python train.py --n_layer=15 --head_dim=128 --vocab_size=2048 --norm_place="pre" --norm_eps=1e-06 --bias="none" --init_std_qkv=0.0274 --init_std_up=0.0274 --optimizer="muon_variant" --lr=0.00327 --lr_head=0.00567 --grad_clip=1.0 --decay_shape="linear" --doc_mask=true
Each number is 128 + 32 x the weight over its row's rms, rounded and kept within 0 to 255. Layers, rows and columns count from 0. The size above them is the row's rms in percent of the matrix's.

# layer 11 attention key, 128x256, rms 0.101, rows 27-38, columns 0-255
size [117  97  92  93  88 102  82 106 103 107 101 101]
[[150 104 124 144 166 130 133 109 137  64 139 169 108 111 149 101 170  85 151  89 161  91 112 134 178 126 128 104 124 180 102 119 113 132 134 111 126 140 115 161 162 176 147 126 227  64  68 143 127 105 188  72 155 109 190 131 113  69 104 154  65 157 153 152 120 130 177 112 187 123 155 115  86 125 102 144 143 122 142 143 158 146  74 126 110 153 136 133 158  82  80 148  61 163 182 133 111 143  56 123 124 140 109 106 155 141 128 127 115 126 120  93 128  45 136 171  91 106 167 150 194 130 118 111  87 132 108 110 132 144 141 110 111 153 152 161  89 144  97 116 110 152 122 130 161 149 132 155  62 151 107 129 148  61  95  72  87 161 140 129 160 143 143 219 128 161 131 145 127  66 116 139 113  81 116 137 155 208 168  59 101 148 105  96 108 138 126 151  69 165  91  48 122 163 168 153 110 109 137  92 105 103  80 138 144 140 129 146  92 138 150  42 123 156 176 155 160 194 197 137 124 129  94 135 132 121 109 139 136 169 113 133 138  91 118  85 180 157 178 103 114 128  98 123 103 104  81 130 113 167 129 118  91 144  93 129]
 [134 107 148 110 129 144 155 194 126 131 145 129 163  85 132  78 158 120  76 144 133 159 181 157 152 175 163 180 177 120 152 143 132 159 116 109  81 110 118 133 142  98  99 159 150 153 125 108  25 138 185 152 145 126  99 153 112 134 145 102 146 162 120 143 177  77  75  86 112 180 122 171 110 146  82  65 162  95  88 137 143 114  96 121 121  98 172 134 158 176 146 134  94 101 136 108 131 157 123 126 127  74 138 185 145 111 137 143 165  98 147 115 157 126  69 102  73 155 106 149 132  68 125 134 111 135 150 137 120 131 178 143 130  75 103  85  80 191 199 119 108 144 124 119 169 176 110 100  92 105 102 130 155 166 133  68 177 124 105 125  83 145 127 163 152 134 122 139 160 111  79 106 100 162 129 126 121 147 134 102  78 111 153 125 174 116  99 205 132 122  72  67  78 143 146 134 149 177 113 119 120 108 154 146 118 103 167  96 162 147 153 153 138 169 121 148 112  96 138 130  65 154 135 169 182  81 129 183 119 136  92 101 198  76  83 138  95 112 102  73 211 109 144 194 188 167 138 164 113 188 158  96 147 173 130 132]
 [ 67 120 152 105 101 156 101 124 116 157 122 152 148 140 145 172 122  99 132 127 132 145 138 177  80  74 137  68 131 124 153  83 141 151 186 125 125 115 168 148  85  45  97 120 111 186 120 148 177 108 138 143 116 132 131 123 121 164  96 138 160 115  87 137 120 175 142 163 161 123 156 147 151 169 153 160 126 175 133 119 104  98 171 150 142 171 107 139  92 110 150  85 203 112  83 191 173 145  93 139  98 153  71 104  95  76 123 110 117  96 159 105 200 123 142 144 157 158 141  59 145 109 107 113 155 125 152 109 118  97 133 124 101 137 100 122 130 103  94 123 135  99 168 114 119  84 124  94 145 116 154 146 173 169  86 117 176 102 154 147  83 103 155 108  76  85 138 122 106  43 119 120 110 155  23 106 133  88  94 106 135 145 122 203 206 120  84 111 143 173 137 142 141 140 126 125 129  83 131 185  86 159 125 132 113  63 121  76 143 142  57 164 175 177  88 120 158 116 127 106  50 123 166 118 126 157 165 181  95 125 141 130 125 156  70 177 133 123  87 109 125  88  88 154 126  84 118 137 131  93  65  81 151 130  66 125]
 [101  73  78 132  87 137 146 136  65 176 136 120 177 143  50 145 100 144  53 109  89 161 125 100 139 195  73 122 173 167 111 167 172 203  71 113 145 135 111 182 141  99 119  79 170 107 112  82 135 136 131 134 138  98 172 131  98 139 139 150 178 137 129 123  65 159 157  90 152 136 128  98 129 142  56 114  96 184 166 120 118 123  79 123 132 102 118 111 114 159 193  94 171  83 131  91 161 118  99 186 170  92 129 106 127 139 108 113  59 117  73 135 123 156 137 104 188 170 141 174  93 172 133 106  90 179  86 192 152 154  69  97 185 122 111 112 138 141 105 144 126 169 128  99 138 122 161 146 118  78 120  91 105 168  52 131 104  88 149 173 134 146 121 102 137  65 141 112 112 121  97 163 110  95 155 108 156 153 125 164  96  90 100 132 128 188 178 111  97 158 123 101 125 139 125 112 151  90 138 131  67 104 111  97 153 106 176 104 130 112  85 170 143 103 180 118 144 123 112  68 124 110  96 162 147 162 120 136 102  71 111  66 218 148 171 135 130 140 108 113 144 113 134 125 125 108 150 132  89 128  96 111 120 134 151 109]
 [133 153 130 150 146 145 189 149 153 126  88 123 157 120 108 176 177 125 117 102 162 136 141 158  78 126 161 131 146 145 178 119  79 128 113 118 142 148 122 159 108  77  93 175 106 169 115 124 179 124 119 146 115 131 124 141  56 101 116  93  35 121 152 131 150 179  21  97 158 180 121 106 146 112  90 139 116 108  79  81 140  67 160 151 132 177 159 114 152 137 117 108 112  93 121 104 140 137 143 142 112 133  88 206 130 123 172 124 148 138 106 163 199 139 154 169 127 167 130  42 106 142 139 132 120  98 158 189 117 179  91 118 125  74 123 127 160 125 103 144  98 138 132 140 161 120 108 109  98  86 139 175 137 111  66 148 104 112  96 132 180 130 186 176  75  92 161 191  74 124  70 167 147 132 142 134  87 130 150 150  81  82  99 143 119 101 108 126 185 129 110  86 107 111  81 143 101 167 128 103 105 137  61 169  84 158 121 173  75 196  83 173 165 125 123 183 177 120 112 151 130 190  88 110  98 136 113 147 101  96 169 135 116  84 178 152 136 188 170 147 132 146 169 161 101 160  97 125 126 115 148 131 105 115 114 107]
 [166 100 144 118 105 103 162 142 111 170 109 151  66 160 108 143  74 163 117 163  76 147 137 135 193  56 128 145 156  98 113  98 113 117  83 121 133  96 157  97 129 108 138 113 111 153 172 112  80 134  83 118 140 164 106 153 183  84 159 148 195 110 124 127 118 156  89 127 106 125 164 199 138 128 155 136  95 173 166 102 156 151 120 113 116 131 103 137 104 165 163 196 112 142 171 137 120 120 145 117 159  94 120  75 128  90 123  92  96 129 157 107  85  92 116  95 145 116 156 125  66 165 113 189 178  49 130 102 114 109  71 108 149  89 142 119 121  97 119 124 163 121  94 104 103  80  96 120 143 142 116  98 134  98 105 155 112 103 179 128 122 114  72 170 117  61 112  95  76 176 132 122 162 161  95 180 136 125  93 156  97 150 147 143 120 137 151  69  92 143 121 114 197 138 110 107 167 120 143 127 103 144 128  82 162 214 142 125 163  98 118 196 150 157 227  58 106 191 104 165 141 146  77 144  98 189  99 151 161 121 140 115 181 117 139 148 166 114 115 104  99 135 106 135 144 124 184 168 123 107  97  71 186 100 138 180]
 [158 190 144 145 117 119 154 140 117 108 144 202 125 140  84 109 130  79 180 104  88 189 121 139 176 133 134 101 187 131 177 180  76 115  79 141  74 124 146 102  50 164 128 188 161 123 176  31 208 142  77 143 124 149 120  91 125  91 163 170 109 133 152 183 156 119 193 110 164 122 149 144 184  93 137 107 123 164 120 167  95 183  79 140 129 115 124 153 136  98 122 155 164  93 151 147  88 122 120 160 119 136 166 102 112 147 147 114  78 117 120 115 107 165 130 130 100  68 124 109 121 171 165 125  97 104 154  74 142 116 103  94 140 133  62 149  90 100 130 165 112 103 130  81 118 173 115 124 166 159 135 127 186  99 140  84 103 111 158 154 122 113 166 109 113 105 153  98 109 106 117 139 161 169 133 119 146 171  99 131  65 186 148 105 165 124 112  99  87 114  97 118 190 113 114  80 126 166 153  97 119  91 151 154 138 166 143 171 122 149 135 132 125 105 153 145 103  38 112 110  95 171  87 172 139 153 166  89 190  55 135 102 180 133 116 163 180 140  91 168  98 110 136 125 114 137 153  78 146 147 103 134  87  80 120 120]
 [ 65 122 170 192 141 145 191 142 148 132 164 144 165 128 176  80 136 145  74  96 125 139 188 114 148  98 141 129 171 120  98 161  84  92  62 158  63 116 161  85 124  89 187 139 142  98 114 133 183 163  78 147 109  94 165 141 122  63 170 205 116 171 139 186 150 129  81 154 150 121  46 124 127 116 129 115 142 141 109 133 142 187 116 155 125 129 126  68 137 120 133 120 166  85 185 111 100 110 147 122 129 167 149  84 112 115 175 122  45 113 163 159  62 129 114 131  90  92 183 130 137 139 166 186 134 144  76 125 116 105 130 112 137 124 105 165 132 137 140 144 103  99  67  97 113 164  98 138 124 168 133 161 126 139  81  90 106  94 196 117 181 143 111 140 169 149 178 115 123 159 126 183 105 117 107 124 142 149 149  96  61 119  79  64 108 161 107 100 152 140 123 110 127 132 117 139 140 147 143  96 114 121 149 162 103 161 180 179 128 157 101 102 131 124 206 115 177  93 127 198 156 107  73 115 130 103 153 163 118 114 102 114  99 129 128 163 190 154 115 127 162 122 151 104 152 127 183 155  89 134 136 148  60  77 120 144]
 [110 174 133 134  65  91  53 125 161 102 126 142 121 144 126 199 143 110 104 106 105 198 132 151  44 153 123 116 144 101 112 143 139 170 142 137 102 134 177 156 160 113 139 100 152 124 104 152 160 122 126 141 181 106 144 171 115 173 131 118 116 138 149  72  94  98  92 132 179 124 152 140 120 131 145 117 161  93 125 103 106  93 134  77 145  81 129 137 129 114 152  85 125 107 103 139 114 166  78 178 108 173  60 109  91  94  83 139 102 148 149 160 115 117 153 135 133 131  82 166 135 153 153  58  90 125 148 175 108 146 210 121  87 125 142  76 138  97 162 176 157 154 128 115 111 125  94 120 141  80 104 138 119 130 145 103 166 155  81 126 114 119 169  66 123 210 152 151  96 151 125 121  69  79 163  81 114  90 129 149 136 155 121 123 114  86 183 137 161 107 144 129  66 114 129 123 131 149 158  93 122 136 164  57 150 151 234 145 161 137 121 103 154 129 132 140 137 103 121 136 143  66 154 131  97 136  73 104  66 147  78 205 144 163  82 156  83 130  77 154 178 104 122 130 164  91 142 168 129  93 172 170  72 176 130  72]
 [160 135 138 175 121 158 121 147 105  75 136 140 147  83 113 143 152  91 154 110 120 175 124 147 131 119 105 166 138 183 150 109 147 156  87 125 145 135 134  59 162  99 101  97 141 168  68 101 147 139  99 113  93  90 138 144 173 123 122  91 141 118 175  12 136 140  99 149 120 144 141 111 112 149  85  94 124  81  78 140 119 163 145 120 152 136 111  57 106 154 142 174 127 174 172 107 128 189 156 130 142  59 137 181 136 183 108  93 112 105 145 101  98 109 156 163 111 133 140 147 123 169 121 104 132 124 104 171 159 184  95 111 186  98 131 125 131  98 102 114 143 138 135 160 155 152  82 169 139 169 134 144  91 185 103 123 114 153 135 206 183 162 136 198 119 130 157 146 224  97 170 146 157 111 121 129 162 157 135 138 104  58 108 177 138 151 130 108  97 117 176 168 100 160 132 103 136 112 106 186 102 119 145 131 141 144 115 154  89 110 117 133 120 206 116 137 157 184 153  94 158 130  97 142 143 195 202 174  97 171 127 134 130 102 116 142 163  93 198 141 114 108 178 123 104 118 101 150 107 150 112 212 124 110 217 154]
 [177  57 166 119  89 177 181 128 186 151 162 158 137 149  79 128 113 163 198 103 122 161 203 108 140 173 101 140 150 160 112  85 125 144 116  93  96 132 166 152 125  73 123 113 112 158 103 119 133 118 176  98 148 102 152 116 150 121 116 162 141  71 116 126 130 147 140  71 101  97  72 119 143 147 156 149  98 107 142 143  81 165  95 103  91 140 166 122 105 154 169 143 208 138 101 144 116 127 143 117 123 112 176 152 134 151 182 136 126 120 163  60 153  60 143 130 176 133 134 163 170 145 140 168 161 113 107  90 171  76 114  88 100 195 200 153  36 131  99 191 104 132 129 103 113 128 117 180 139 101 117 143 121 121 116 212 119 158 101 134  95 111 130 197 149 162 139  99 166  95 100 135 109 125 120 135 146 159 135 161 123  85 114 117 139 147 154 109 132 139 145 133  92  68 149 148 118 111 182  98 159 129 109 124 178 133 118  88 130 119  93 208  92 157  90 166  98  81 145  82 146 108 120  99 141 181 148  83  93 145 147  80  81 116 107  99 182 166 143 151  85  85 146 114 145 144  76 131  91  65 101 151 131  72 154 119]
 [121 193 126 128 131  56 155  83 124  88 132 137 105 111 178  98 152 103 119 102 125 124 125 129 139 155 144 141 151 101 104 102  90 196 166 110 125 148 130 161  96 147  96 190 159 156 144 160 127 130 161 139 119 117 173 140 126 146 172 131 120 119  93 155 171 155 163  52 159 119 151 136 163 114 160 161 149 109 121 167 141 117 165 182 131 126 105 109 138 143  89  84 139 186 132 122 137 153 151 101  90 126  82 149 126 132 105 120 162  82 143 191 134 143 123 125 116 175  86 112 119 140 104  90 103 110 239  81 173 215 158 120 133 154 101 119  85 120 158 155 124 159 155 114 137 129 158  55 120  68 104 134 154 158 126 155  99  73 122 127 140 174 173 141 147 119 163  80  95  88 132  20 107 132 105 118 137 127 149 117 172 180 153 129 145  91 115 124 103 117  86 164 145 138 113 149 105 111 115 110 181  78 124 164 184  64 122 153 142  92 140 125 176  77 149 127 110 113 153 115 121 161 141  92  99 159 122 130  91 132  97 150 172 112 111 165  94 171 136  71 170 197 123 148 112  66 188  73 104  73  54 139 173  77 101 166]]